From a checkpoint of a small transformer trained on Wikipedia.
Size: 12 layers, width 64, 4 heads of 32, MLP 256 GELU, vocabulary 1161.
Architecture: biases, attention and MLP in parallel.
Each number is 128 + 24 x the weight over its row's rms, rounded and kept within 0 to 255. Layers, rows and columns count from 0. Numbers have three digits each. The size before them is the row's rms in percent of the matrix's.

# layer 3 attention query, 128x64, rms 0.125, rows 0-63, columns 0-63
101:170143153130123131124108128154113173128112148150123138116114111132159102114143096103080187143140140085077104094167119123099128111115126132131083141144112175156163093162130121131116139127115133
052:082123139129121122101129107134139106126128134098114130136156120152141137148119066121140133145180087151093145139115141150109100076114114163111154078149168120103133142134095143109129095162167120
128:101151107134133099125125124139087114188143129089132135123140184136099148121110130113141121153129116194163114169116148130154127204123101148115143118101138132100103111115143127146138128150110113
104:158127135072140125141116158136156168132087138110136101135141125114151103129151140097163165109103144129111151082106115167132104114140145153179123182130104115152106142094110146165110105132110132
073:156151129127134155149080164122158131131137130150136123149134122154103106102164064104130152146171144127078161132107151120119155109128090126124104160112133117120132110141071100103142114150113166
136:063129122115140110096124101115110085168138133088131138126142161134122176149108132139154112136149081165139124138110149137145099137115118156103173095124160116084102111102139128139138117128163095
053:111125054117192124150120101126118099140170109117141118112156133103099156139150111136147122089153114131149150140111127121165147164126112145101170129099147137136087108088152136130135119149113098
102:111101120154161107116138049123119093123112110132129134110177127104133171175124156116127110110145123124137157120109128125145144170124121113107139132163127148122075123075090131112127103140165144
105:141164114114177096134156136132111081088159147115110143151167111140122169151166160069128133110127162129094116114141120113137136142151128137100117131112108141129182119118099158153129121109114169
114:150159126143131146088099103109136092128115158154121134141145092091176093152118143149098181158146139080093137111101137134120096154100124138131086107143104119117128135143163110119166133148104138
111:087123101148108102122096141139138088124118182107151178120138131139130127139124125160099130130110132119157104090147103126134071187141119134106168119113169148128149141107138152111113114081152133
102:115160109121130109140158097126112108121153127117159130143138135092090134102117136158098127123169129154076130151118077175121140117118140124116137161107139094080116156128125118186164128100135167
099:168119098097122138105159108150126097087122125130136136122101129132137118120124130170115130109176093152135089078146146147109135106122083111113137114154137127118137118084161140151158080188140126
111:107117119100146123125114140143109111153141120125124110090177120062118128128105147154104108168140108163134133141150104143141123165096075125088174140151147103131135115157150140144124158168138089
097:128124147105113152149115143145053114139110096161120103121143128134178090128070104129097155136132101145116118149133119118137146136152122141152131151099115165107181122102138104161138161098152130
105:130127141120139100145146128100124152116170109101127134134168106123161121119114122069156153131151141150140117124155119130065110132129068106125092137144099124081142142112107128110094181149100146
104:173067125127113119097137130151127173079151146123093129128109132098127152132160134119105105122142145091109159150123163116142114166131114121125167141142111156098158104103163117149130116078154149
099:116138121174123103166148154081106126163155137083134148102110141151136168135148091135123160111131116173126161050157147142126113140109122136105135122127092135095118128114165122139106119146137135
096:131122115150108121107117157069164131128098128137157108101158101138106159118121082133164150151100157137082135133147163111155160135163094123122075083125147151127121149139114141144124111114147161
101:083114115133092120154146104150105114145086117101103104124129100099110174147137115107152124118120126142160145172153174150103146152148160194164140117166139104136129091135149135141126141139120135
108:114159173171160089146155123186145133127092140128148130077127120113124086124119115131159136087148151134103149145103144106118165127104110110151117086111107131104137127128144166109122119154171132
100:135127141099129163121112089126091110155140125190102136127135105111140127122111158126160130109136152074143118123120141134124082138123149157135184110099090153088150133158124151085118113142103161
108:107157140110144144118146148135162109154121128185170139114145098107125136104154132092125130155118076164112133110117143115091133155077115137122138116137088149112189120131154139120177109095131123
101:102130142150125126138157090121154103126096134159146093122116100088143150122130141087141094148131161119168109107149108079153098126117156139172108140135154116099130151136149074157145096115163119
110:129113172099120112116134099162120119117127153152136156164179117136116127091118132115110127140089103088128152097147145128097128172166160104110119149113179170114156129103095110152122107160119108
105:109129125096133094114157122133124160166135186130119149122122124107175123124115119119149104127193108145132143106141097102079147124135146114111115092111156118126147127114152155107116089141102192
099:146102142116156113126102158101167118154144144110149136160108133096128126144117074094088102134134131178076124106121096103139160135134154091167154111151109121154147140141130110111107148144154092
097:084155142126135146118090129195126133153109112116114130115120099154127134119170103147129169156093138154115119121134157114106127115149097105151132096123180134116079132138126104141087169113161110
113:155131160130131105148138104115141105156102137103103137140115104143165179113128192121116103122093092141122118119122145151126167142145098101129175108065110110109125149138123115095116128116175119
105:143150136140152145127182137128105109149099139119179162153159070120125132150105134118145119128148065125133088102138186120141115144111101123176164131155101107117111126122118139120123134117093124
108:127072133135143141076123127165149092118160134113149177138147133138150132077157127127166134175139115150130120159126125133142109117102123106144136122122066141168104115153162145148123133118089107
101:103121141099166140119144147149115128143154093100167135141070084117112147134092119150097157085100157100125136132133097131171119182139132162144111145128118142104158123165151153112134118135148151
088:082136127105126163158139153132114105154148124113116136134150113145149162167101147124146135057135122106117124111085157078146133152145085100107111162108141125121131113103144107096157131087103137
091:150067134156131151106163130109146141090102100128118088106131118157158099135137146117142084087102200137094116131142117147102102114122130139179106157113113141134157138125126131138117151112133145
044:125128127100086108106116101163128091110159087143148128099116131106117113139075131176084127174110107149124126129123140136123088092118162099149082099099145142170128144123142128110117108143123103
093:137123089151129141128124123136069128120108121098114135154156105124121138107151163164166160128142129106096104140130089130133086109114134137143177152163107123113142144157092148184085104131160142
087:114088129124105154111127139135152140098129110159144090132116140140116104176111164154148089103098193106133111155143107106102116135160116104145106143144120153143111132099193135132092109121143149
110:166099139154147113128146084108132156089094129162133127115102139133146117107156121125094106118098148132102135115136118159123086104113148150196113086113118141141175149117110153158089125161133130
133:120140113131122136136129172120140097154148110087127111116172147148122150136098111111140154138160117134143083136107139092111182136125094121092102176134129149133075098133136087098178109134116132
100:150160157140077133126106105146125125161107141117122153102115112106154099130135144143130104155081166096161136144114130087107140158105103128068165160168137147134092111124110119090139134117150146
098:136133168175097139144147156146158107141106144157147136140155099110097085106140095095109100125103129085104151121154117139148127140141154123136130118081139134139108141058109155122127081142126144
109:145149141148140160109160125164142106126201092151145157109114152100136165141122147103146096129159139139124129136131180135156128107137121133127158139123118078111140102121078129142095096092109139
093:098136095107130108174104141154126145160105088152144132116097169114120098128122114145151103132129108118128127128145095134098117099100107174141177150078152132179114131132149137137170106150123100
105:127136178103149153132158142123094072122110136130084090114095157149090137120112160148087120146137089121146108144111137152100146130135147117091122186113140113147132132147117131122184119112149141
086:133108125138149139171127109137110112154151114115133126095178099120108094134084128125105114168141123099099109109128132172141143131115139157118086099167135166075127129143119091118138140112182093
099:123101137112057156178114159079170132127138107141147136153145111115089145157136182093106132095146125127137125115088102136130120140102131112132139122107137125137106135174153128127138113117169158
105:110120150111160120159155139133140103174124084056139139136158134141113119118133144087159149152126091141143114138081132091131117142155156111133121160099119154135119128150125130139121128115075076
105:102142167148144110145090135118134150142147142122142153127175144146130101191126168162071121123108174133117112119144093105110129128146157124131126095115086103140153138124108112161132134082096133
099:107128124088163100135137145142124058179116133134123142064173152112131143084119139112167130098140125124106123163101122108129152129151099089149140085121139119116123158140107103118149109129130125
106:124131136099153126122127101117116159124111134145163101111098124143133112148121143120085125115198174072103158141155136079121117115171182128130158135128108156135116113099118142157148107141150110
096:099136168122099099119106156146143131131106133113101130149077138150118133105138146120124095161125151140090140167133128149132142119170117090167129128163097138142142116144129159118085143151141050
099:110118125152136142107122180116125157138136153141105113107117053130129103135142134122128086130079150177110103177141157143110084134141095160136163098127118110130117111118156097149121125114142106
099:106137073166094150120134144150100116170114151108121161093113134137149147173118163108131124143116126102104125132159137135112109118107160144114067110116094146098146159107150162085110122139105120
107:173159161115133142122089082100101100103160146103109137129159177134108114139109126126138128105180135113153133166134117161106114137112153160146110151118096138107125108136169157135127071129136120
091:159099131155124195145108099163139169143122131137122093075093121120153124107177113093109114157161120162121144136133104139120120094101115111163134098143117147133127138118154134152144167096121136
090:119168091107083141158127137143087108110107103129147131144127136142100122145125141147101121138105150148182135141172099124182125120117135080135112133111163136128106126123138089187124154107088129
104:126147105109105110104104165164100141130122150203142151117172117145107124124139128082093147137116093122131123127102133153080159115123090113134106180177135141146114145116151138121111123109111123
101:085135130162147147115131135121165140139127116123071131112140093157116119094119168107128123128120104098115112135147116135118172127092132124110114070105187100157137089148122150147125121169162110
106:107092137128138121110138099122154152129104110097126170138140153081128100123141120091094145109138110166125147178123111133095155116152125152101119137129096171116136125072096134127128171106178141
086:128125141162129153155115105113126181120131139114125153115114120162125093157139111103151175124112091092154096128125141149141105097152094131117184128120071116131133148150090104125104165158143152
096:099133136175114188110158093151129141121112115151143076159134150103149099112151147164143111119105113124116130125084108154158135120133167110144090162133112094131098071124142139113135140120129114
093:134083105109091125100168104123088108102156150125124150130124117142099092166117172132138106131137130154081123088163117144131176129122122124149175153087125122138169135132157109117163137133141127
106:133083134093116169117150127143120149107168113123169138146130091151161115150158124143125127131139111128113189132100122163132107163111098126093117149126144128145172102126093107135114107077098159
101:130093145106148126145124098127184112171116139118142150129130105110066132124110115129155149082142130137150182168142137156126109100161123138149114153177110083133155121137142098130111115137102108
# layer 3 attention key, 128x64, rms 0.127, rows 0-63, columns 0-63
073:155125168098145135106128136085097154142141088148129146129160120091110102076176089150169130142172100127136165104150098127142090141151115112125143119123120138097131158104111144116137123118109098
076:120124124113115125125140138157140115139135108100130140105167150154106128130106164117076136131108139109108073155127115115141152182102089102076113137158117153133093102133147076093167113140142110
146:150142111130108120137171139168132142153140108110110129125173132155118135164111177121128116121145127137109077132110111099122142160102110111092112136151113169143088141125133113071151065125143097
135:138140126145095122124147133143131130182111129122110142110156107165077130164116147118145160116123109108113112161117148124120180183093108098095129115139115163138113110106117081078147099128102132
104:137150181161122126134109131124095179105112132151100133127123142119164144082151104100127148138121107094082118109132124166102110103140164176133094092119104133129134138152146151167096133113143099
118:133098147148110099111151126117126115146112127097147148111141147182126116130136113130084161113126153143139096161134097104125140205110119119090120109162125170141112129131099089108173106161115116
083:105162131153124132118096114108093133132121132155124117116086131085131135133138081127159112102133098121170145132134145150137129074123126178181138088104139091135126131099105154159096168101118116
083:101137112149148112120089138140129167107127186130109136122126107085141128111137098096156155134093124104124185135100116156081119160109108124096132110098104139125165108104156117166113144140140165
096:080121107145126152173121143129142153112147109121142114119181117055131140107158121157175097133147143159100146105137128159137159156132125130134126142124131157116158076106135133118116121117180135
111:123117169128071106116119166148145145105083086150120110151132106122155126100128100076145153165160165106155148126132143149139127161140150132119133113108088115107118146105116107138146123165120082
106:144122148110111109125097116141124108166189104111151136154089132119135105094079150109139118110103145182146155103113173163100121153130167118129103157123125114128122097115124117124079138103126098
101:086130113119171124134138134141159156133142099093118121079108122164180116110097093145142133132155164126133151160152093082111114123130158130109139117149141117123139155089104095089102140123164110
102:144081101134078137114117109142120152124114129139123191101104113134129121083175128094129138185123110132146157135160133108109109147094136109134157129159150157099119153164141114104104152107153126
096:125154163130110143092117128163134111122143060140114114156101134144150134117135115138117142159142111141159124125125102106150146081136102097156147142064120082111152149143167139122086157103118142
103:121164145115147129121157125146100128112115147126109154129139156105114119104144180082094079126105154138104092162127109117142111154137129108123160130118121058121108168096127128086144119117168151
107:134154126115127101168120136150154126196099101090126116127182102097116112102153119130131115152104133130106142096122121128126113084173128132158177086113151128118142119120175101117163132117141140
099:097116107162081149140117106151114147166168150116128082154124137152143167122149119132121121121097138120131140133168111117092114146127125112159085085119124136137109099118131182075144091119160140
091:112130135140116129162093084126140118127133136072133168172108105121111112138138115109134156126122166135077129126136155089107123134167171185164116126148130100096144137143154152132095116114102155
100:148076165127149144170076114138155070108140126177091130124190158107090095112109133138127149120134132121135144122090145113107131112133146153134151148126116122105148114131102146129104105155125145
106:109085112105103166152110133124150164094150106159106139139149138112119139140118116142068123122141154128102109185148136130149099113098117185110107150112125141146153100134168139144134109078128129
097:148125152116105118097125154083124156122140161128067151130151119118145094130109141144126172111105139087148199145105096093136117135128113157186123121129123146124127115102125093145114099130141148
102:163108116105130126143157161071120116114135118126144121159167103131161141122123140071157117096111178125158107098170132141159138141097099127084120112138091128133148157109142106111136095142113152
101:111111148110113155082136162122160145089119151133126119123143116136126139108122145086128184159109127169114153132113159120183102105148090131137110158153158084094110112099118153111104104128108152
114:145151132118120158111135159158126156133097130141131130121103081124120082150118087102089157102152127137160163145134101159159086154098139138099115137153125131113115079129107133154120115108178168
104:106139081181141116134131142158111139122177116125148166150150126096073125098098161102110130114138119164140155121097102137121118099137130089107129117112152174173144147101160130115124107144133138
093:146159105122114138153107128111110136107126139131099159100112107178108099088139135136142153138104174168143118145118134154166105097153155121130087107094157134112103153064159111154127117117150118
100:122167118158121097132118123174186116127151176095131155174139161164127102141176128153105156143117116147143139142112114107134155155119099102093137117140096130109102138142116124151137086101144106
090:132126146110081141147133139158141091121149113101126158142164116115140103159070151117076131124082130120105138134113131062139144137093121133137124140090176128152105137102108137155143154147143154
113:091147115100104142147173169110094090104099170139137149124132142131159126114108135129121115091128141158124165096128146103106156140130142121104141105139148138080150102115145136159128095114066161
094:106106151106155103181190098136105104125112151143121118148152142099129104103137128084082150173130126081117159106170152109169129134117110136110144107155120132120133101125134128141125161101116145
096:100076132130117122144130116125163116139090150150126112124125089114164134124113176119151176108120077115106125105139139115136106088176109074122149127137081165168104110138125145143144132126148133
099:112109098132124115068126141164145151150171152135128132115166131148178088156145127124121129100140173121116125084126150137181146119117147177125111111132079104129139095116138132098096123138136137
075:097090078164102122141145124168145114108112101118117162121102136160159137129142188105128179110152140130106101182135121129122125146115092089130136135111110141132091135112121116123140115159170108
122:137162139108109147160094135121136112122129127121159120155120114116109118105137060130090146137123110121126151113150148165123131072124171131175123122099159082132119124161115158168096166110134155
097:122068142147142107115156125138093170144120102122115102117119168141157127119122146140154124134115139117138097128130134093107122198134112153116121133171098164115107157121141104105171088171135104
110:122107121164098096096144149141111136125165089106074132106148129152172153127126146127148083113104135153158088128108125136143108145115142138088112150172126146096150080109136115096131096148143115
075:152113102090137141150107158149182102138150123113129160161158134112133109121121127105119104124155123097160129118115159112118171161142073154111083170103128139161096129150103135114131105170118133
102:139122128136091174158100156117108110101120173136144101172123135131135136138120083135106120117113154094115103107157154169132109090126143082152127112144140100137116123133116144178105167133163173
155:125106112155100109099150109147084146160121117127130124089148146151162148168130157140155128118129117137128102141098110079118159183132098140094117138163100177118101126123130114097154078130131110
081:118134175112141171150123131126115129074112093135124109129126146128126117076120133116123131153109157130146112086141122166140075092078124102165141129152104101140128150134156126163145133174137165
104:126140123146171157112104089167134117156108143108090128140171134125137123160110141159182170112162095123132137116089127097149138162115096123122169129168127113134103130121154117099131111108081120
106:111098075156092116130143109169142128142134125140101143133098129121138139129082116137113145088148142174128117117137092094114107103160108090092157132149152118105112176113137106158171138127161151
101:081131139103116125094109144109168122120145136139094155162088126119114137140105108157146170136110149102140161066176147135114141130100168129118137098086127109113101119153157094128139108159136116
094:097131120095128160121160153149129120125131092074117079126094070149097119114138115080107142114121106143153173126163144158159171134152121121139151118118133130094133167135160142137128141122104111
090:118107163114137169108144114130129122087119163159083111134144161114148127117161142126151120104051144112111140168137162138106146109135091127119144135146138086110105138113151158133082166139127139
096:113153127120159102095133118155121125139100136150114119151120145132090107145103143116099130138108124129126084117112103148114162162122172140161167112166157116085137113106155179092124165155164094
100:115153171129135143138108166107151146135132144151138123147134138166084115156126085130114135097130128134150132120162104132141083118144153135144151119111139091085149083143096147175113173072127130
097:128140083110128129134115158124143159126077182117119137100138122139099137141121157118132104100130081169138132147126129101105129167076123086114113127147094132130156165144130121133093163175124098
096:164140160177142140145160165131120107139136180135132128160105077132159121105111083126127139120115139148093101086113132113133115117113118132129132079096156102119160110165146100151108169128126108
097:150111116122086100090142123169130196150141138128119140130156131133082120135115121129156125132096112149124131141079139134182150078100099132136111123103118118097124143177160120133159095124112140
105:102158155125099141096118138119067131158136097104089115113111178135134115126110151125149122112114111149151123110127091076151142132143110157156132136090108164095133122155073110123116085134113124
103:121178167148095120179177124116146123146076104140106130150160148126149132127143137140086128171144103144129098121143106091120134136132151101096134100099132125101114151102125136118151118153077153
092:127123150119127129135151106095158111091097176094142106164132152128125153116123126180124124144110116152181114145090133143166111085126111078154108122093138167121120121115078124136114154102138129
097:127112126086085103116125103146141124151133124104124091164129125060113086142107087112159115143118142135144156103114159166157116138150135145120151122143160152126150126114087103164091151150158143
097:103141145161122133094128128134118130113090114112195148095152129146151124126108157116149169143115147120127133166118093125098136148177083148088102128125096131078113123141132100119143096161161130
092:103112150116124114153140145120165133109096117150134148118117106138157098120113150131182085137093111153175112127138095130099163167103077125117153167151128114183120099147103150132136114144125104
096:142147175116143159131080118081133162145129117155115105157088124071139150129112153152100110135086080100145126134094118151118127122165117109101137123145115159136108131148176135144094133137141113
090:148115126105143148154171130092131094141132128137152120082153145151142136120131111161122148139115113122160097121131168104143166144115119171105154136113086125051158110092148103101106107126118144
097:147093148171097141155138133103145132119109126140112138118157098096090140148125134120120153127176168123110133136143116148131102153149083130173119154129139140076117126165119133091062124126103156
085:066136123124086127172115127113102137116156104127126102082155110135103171165116158149111142136104149175123118115103148157131137126107129101105109097143122100126118144107111142096167096092161121
095:075107137164085138074133128113097145113133128121108105139111108152081114121112123151097143165138112081128139150137083094146122150139112152107129139166107125158134129084158142158116133122138165
098:125087108125111141137146144192129126146115130119108117121168144113110148125120109098124117142100115109186126128140144108122152161115131085144164075151145169140096073140126120121135099108156093
112:115113110138127152106113122081160144094082071161140128138183134122126122098131162108108124079161122118087108178128107146182121132124160147120135110131122113150101109147133109128112121132144148
103:088133167079133107099149112142111158169163120175133131121130106113147112140153153101133145147140141139089119130105135084135120166127096131095097168126136151123104117153098077149124165137120114
# layer 3 attention value, 128x64, rms 0.0901, rows 0-42, columns 0-63
101:123100148128133128136081078108110109145082105145159126127112104108146151113146119132111171158147129118133128123164101100128117123096111118196141119127158127143096142127058155134163121115107144
098:133131131100106144123162150140092133169107145104126124140106095108107124165112053143130104141127152131159101132142131091102145116145094137112113124101086135134162165177137107092119109112142161
100:115113135149104113151120121105140121138110108158132112129138142123136159111144130143078168129110122133122073156112113174175135102160140153140159113138096179182093153133119107140124165098094123
090:134154138148096137147152146145154098121154156089120131132159097105135121146122106149191129110148121095135126111115124178080115183142138152129177136111121153101128109095129093148117117103153150
096:147135105107107072121137150147123098172095122146134068134149095143111078095102107105088112134129143161141125076118147154100121124152134145152139126120094157124122128147108142087113130140155128
105:094154159117133148118180133134125110113144093157126108082128135104091116149138128099144140116117166099110131162123125116074173075151137136141120170134136150118156112144126154138128088161107100
099:108084123144103177080154128119187135128138173133165133116144133164132117125126143108110145131103121112155094110178141142184110135143133166104131114130088080121130130117131105139140110130130102
116:099141147146175147105116130136103106140122122104147171120082160106175129162138130142123082121099105129108150094146161118145141126131095112123098092128097153108099134154145152121114124159154075
105:155134086105123101128120112091145117154148168145157145174137130092147110164160151158125103105096114122096131113114157124118169107113128153103134139074144111119130118101133149150121061129133107
100:136146108126155146120118162103176148120167135136133137160083131123159095188133128115120136140113132148166141099120125115090114125096100138112136128108127201122141156120087121121138146081097137
091:134174134091093151115089118147118162148160164129103110161155108161146119116148136120059159127101111163126118141128145137089116103120122140163146179172149122110106100110149127124130127139131128
116:112114135139137132112111132149151130152119136117154132150111111130189131135157157121159076132148112129152116076115106097097146068173147115127107162150093136142104073157126156141113117119120117
104:121133134112148125112144090118193149137139116120144096129091123110105147103089104151133164159139105162137159107171130128136086153113151105130119119145121183132126115108152126119098125191137099
093:154168145110126162086113171169131096137103108118091145153128140135100074111112128188132157108118149111091108145113128114157140137155110143134100136136139082121123141123140135092164116131159110
110:126138141086150126110103132091149122131107171156072154122126141134117090144091132126133113201156135149137088118141138107133133162157098147150072107103140100132122132116095140159130111132142131
095:106148133140160118158110098158127117146112178129128091103112106111080127139101131132133144116124129152129113090151143116106133148120116059073132126153155101125138146136142129090131151167072108
089:100147138150120103116138088144114147109136127083104111132124105117100104104087142134110122148093144092100121177114118140095122119091092107131156159137109095201139169116132125143136142163137131
093:130163180122147141105056124147101121148140146192142105149129158147118129135164123139139117172109105139161131099124111124131120113154151137116150156104110127124102135087129134153150133183105129
090:100096122099108117129120127101172145121116137157156123097149135134169114115142118137198082131143147116153108151165192128151109156098164093129104150129115113140135119155119106147127117151118155
099:166084176148123111110107112169134138100148122117100146132194107096105126148105129159154153138095137107121122140143180131086087151132116126115100120126111097100115115130092143127102097118123125
090:122162123109133178072122126127106114143122147134122118105091103151107130163132118137135130109101133149115115164141203137114190138119110137119095121109106123160136130094093136126113160149148087
103:137135128112107176090108129153150098116156118104125126113121106121130116105119158093127121149113153113130171158123135116062132127103092155132117139136172155137114201128180146136117141149147148
094:127111158149130141140180114105159127145149151164134129126126117093129104122115161101123159103163132131135135113092139079127107163106122156134081102152170140145142145100107127136063139156163141
096:150135111160133113158100135111169142145166105102117087139133111166122148153106132097139156155147154144118134121196109148159097163150125100158117134123125090103109109123068116100122148130134121
097:133112179113111143136105173143159124149126123079125110116148128127134101137093164121143098128102145099096142101112147123114160099148133144117132167160108135117147130106099111136162110130142211
098:132086150133139196116156115141095123161170105148110139112130112115143122129081149132138152162113146143105146128128162108119138122149122144087103165071127117159097126112138171135127145090115145
084:160137089145118141127113149117087154155137115153078164121155176127139126087128141078143133083147197164140148110130099158103134087129112146152142112148135117130108122117127114128139146152125113
100:131128137146158133148137104142127089122105106146077131106133126121119146140111127139152127179126139176109109139116143173088149151131148128122112188146136125113175170141161136160176135089143111
086:166135130088136154127145127099135158100096113093151130099135136128105149122132087160122179179112166099112132066116165137139146144124114101096116099125101116149110115146113151133158132140116161
097:144140116120142145150152119175158130110117142109155089072155121125142158125095117130107103104119170086136143136108160121137089137131154177158131130140129136103116138134072113155136121147077097
102:149140129086140166108131120085114134130156124114091131125151121105117132154115119080134078104138153153110105141175113116150144101150123161095172127166157131136088162161135146133129142108151167
097:158129123138106107097090145089144146166097137118100133146139157117109101159166189100147130136121110145125151121108121134157125137171188148156152140132158112137099113140138112146114118099088162
105:124150128134110171080119128123134159122118139150140110104104148113106148161142111148077103164139138089126144072151088104135121157136153146080128092117089156163127161118123138140132124115146165
100:109127137069141097142097097152141124152155111108166149137084179130125120116129083132125103155147084136107100172143130123165137085133142113116145102168136151145116124118107140144151154107123098
088:138121133169121144132114115118139136154125116104132106124140170105104106130123089144164119170159115105122081137088094145089109088125079129103131151149170086112180133111143140148152106119120113
097:117157126135129138128133148100106095148130166148164068116130121154092103166099121102094088115117143132099140176118161122134123152124121151119125116126107142143125146096088167165150165088124101
113:129115142114100103098129155176160144116172114135099131084091102107116126128105132089134148114132126117120128105117165144105150094095106162133125144142126124099148152085090103120149128199130131
117:092124103172129090129151091139129184121088132105113122120111114116120123179127131142135173135151153149117106123124124122151103145149134117193141127156153123120135165132136104127086124150097077
102:169128123141123116087111143171129065138161125100157146107119138135120156123101134130125120103143141133127118142140110101105104144162150096097175110139136100086095115113144146183108124125128073
108:107099136165144146145129111148099141116125080111105107130101107120140162157149136116169130123082103135124161167161113158122161100166103116128150110127163133088107089101110119176132117129149102
101:146099127142141148129138116132126107111117121121162147078091132091091098129123123096121123148088140115133174114100150175133138157127115166109123107135112098149088139121133161096143175191123126
102:143127126091131100119118137116137079146123082156101119157140158157141158155141133158162121135107174151118118133132062156121139139158144110146132153127086121126141102146119089132159152153126076
103:147153121148168126160153156142110083070124145110119152143159160090159124111132149150120104111144115117107108126054112130161130124112111163148167131122127106098136118127153108096155145104134132
# layer 3 attention output (transposed), 128x64, rms 0.0728, rows 0-42, columns 0-63
098:088206114092156089120150135141151134159114163133108133136133119108142095149107139089096119105121128123095155138106094128138087153138111128099140115111136145153098139086131150157136153124165139
112:141139119109131156157087128157104157169137129129122159148129136099164148100152125094133127130119121118090116091098156096139141153116139114122183154168074128131173089125128113131096109151109105
100:077123090141126141125140101116141157154107116081107148068129120137147150158111108118116124097132138118124168108097168146111168100174143105122102124122138189108151156120126116146151124115141152
090:156105149124138085091096093121103136138145130132196159106077166118115081101111111148124131131177116139101129136153158096125119121163140131130121118126127090110153126144128126181154126141138116
108:131148119149073148121098093146133128146122123095153133134173136123150116148111135148134135109127069105142107119142131153128133158106134043116164137155130102163167137140118121129122156136114083
107:125129109129114129173141097157101112143123151191139114091145149146126159125145156128162165140160135121139105077117156138104089116089090100116162114091093108146121122133170125107147117117127125
117:101124138129170132148113154110157110145096132130126104154140110138118151130104143126116115129128120075102095130170137115119201105170144169143105106164103138129131119148068107148125139089113126
113:132129169120115074139163126146106140140103151096122058123139145149150122120122058123112139137128133164154142128112129128125134140147112182152123137190110164104126103115122140101114126138104121
101:144127119108096146100120086081185099132134141118112126106141144131092127141105147117161178140168107115141146144128133095141104137106131190132158143143150083093091143149101152149122121130125136
099:146195130077128142117115127078101127100144116154118126124159133118180103138114147126091123132190108126150134130123160134166164125117142116108106117171132140105109109145141123141108102132134081
098:164134155138103168040154107106134088156148103135137119132133083122116114168130136118134123109161163146116118133167107132129130140114118122113120140146149089154117088130127104096109140176130140
099:129146140130149124142084139107119118122132134132169135084160133125147139154072118140112165127140106147101150155118159145096161174119082170104126132121137085127113090091115111113087143129116164
107:093133154102134077106148134155076130147132116134107121146110125135145104163105128109167119106140125134130114092125083160137135118127127109154132149140138124089160156183151123067107177121108139
100:108126091156162150126128127157151144108161178113168119176105088116131113175132161144149152163097126123113117154137144082109116118151074095109127090149127126119128091118104130106120128133118131
108:130118089126148131131126124149129127105146175126094126160113130127109149114134170134114073133145098118120136172140083132146146159105092129082128136169105114097106112143098124180128117174126168
102:131104148106169140150134100123107156095061134124109149148103118118118104160161146126150139104118144161132121096121086127125111177119130103143136111117128147127123106150123115084122185172167112
100:168118102162108154136185153141143125111110123109120164131088084135142075152130140106135128112129164075157130138114126146077124119122144122129135131115108111114165127138151099101110155121157176
089:132139147109092142131113079121145126115147188163134152125137104113098154115139140114107121081147118169094094157137112148116117116129129124087130197152137147129101126138121119078137126148121172
095:173117147140166131186141135177137099116150112116106162132126137136112163081115132114164110087131099135110119100146089128124155139110117158148161104099150129131128153094102155124100115104091125
098:175101121123086123124153143154125115111124109163108146127056161089133148141121125154093115125129135123115130100156103143106099144157091131120194095153157125123135109141120119130173144128106117
088:129138144096118136129115097151115123140098129086078108151131109119105133150112162082129115183173146151129117139142143159091165161155162108145112126141125130149086094135167156131092122129113113
113:185161112150104101103183136137115096121127155147152122116102114146127140178135166122126102132135133092144110131103081137163098132124146121155106131109108130127153085117105146095140095161157111
096:138108110087149141089120114141128121125135134153087090128110172139156118157135094127169109156102114076145151166144092152136135128114179104154128095105108117123089136144112099125145149157152112
098:118128112121129120117129155127093145113122086139132167190149163165157105090146131147093079108169142165111124128121116138111106117146127114147136122150126100141136134123105163162118174100079110
108:150129140162121147123113112138109167114132200152175166166116116111155129123138099134100146078141129117142085158097118129130128131119117150139154094108131084107122113104108140142138082132095106
107:119148121170133147146051138108116125141082107113111125129130182116149126144116122097093094136142158107153110161151129102152120076115134161142097138138143152151076107134122138139158130136133137
094:159121082144094180099125113139120098109143111126132087144143112146129141117165168170107162121112103127134133163113116120130100177130121097145083155108121127164115119155127097123178125096139127
105:135137116142124104136146154173088104118089139104147157094109151082122153122113167136086139146129140176144107118120137096152119103139143098099122120093122129109091138183145163163150133153132112
087:119076115148094090162093135159140162176147138146106144175134071123118100126124174155129143106126097118109148155102116132166135135107113129153121089161149143136104111120139095126123148130134138
110:168107148095111113101117131157143136157107128166114139154129142136126154129145143139084164150150101129182099106110094100107139079141099096130138110119126140142119164071154147143135156095132113
101:088123127154147148128109116123160076129112115133098130166135132190152180115161105114089152111156125076113129130121162108167100133145146144141114138119131112126118068110115128136119116163127132
099:069130155148136149088137107136130120088125147154128129098112127107146171157129147181155125073120106104118174143140135114138115163102135162138088135144098130134105132100126143170131128115089129
104:190150131127091137108126152117164086132146108166135128103124121110137099133151148152134175142120099166132141142132119152125150113127115120107104170129074099144097084100134094106116134165153132
107:068127079150124097173120123135157113137121122098122128132122156139147131113094121112133099130129135144102123147163117113130118101131174128108123110115182145140049134115149118169147131166147126
104:098136121141114141124123130136125134143138098123124089092113130145102107151094112147118106157119113170105133095128125123129171126126164112104151148144125145151145098198149158104134075151172077
113:105174146180135123106109126122117126117071129135151106122104147142119135178166116097089107128138108165106125161125142080121116170157112116141102148091117126138112144109112133122171132161108151
103:145153145165107168108110167173111122136152104134096110137141126120158159127110126144126172115116138130135145098132146127106130100133122145106153108070162145101165139112128117146139088122090062
124:134073108125128155171143113139150156140137144130117142141133115146155100163170120129136131079086103113100155096126140107138147113155105091157174118121104107150169113129123106094125119155088155
096:129102145195121126154150098126144159133126131091147149129135092078080113170096133150116134102096127143155127162119099118104118113145123130125146135107143136138092145099132156174092159147155128
115:129124135141110159153079093113118159148152123102196172126118146138099127143115112150144092102097160135120169124122126152133163125132111129107112085132139104107127149108073140160103144142104109
114:151132090124153143115089133093129086117188125127105174112120136109105176149094107103102159132146131119112125159112163139143114125164160162125150147112135131106137143104124153075144091112126119
112:148057088180090155114173120139113076123133088121124120148092127139109125147173138141130103123138174127102108142124092143142124122120111134160126143144119129133122144153100141173113134117101141
113:149139156094132097124135137141127100140112184098106127112155138155121142101122139138120073115136148130116136151098124111173136065158119159150128110090114146111148102129142190133113104099157134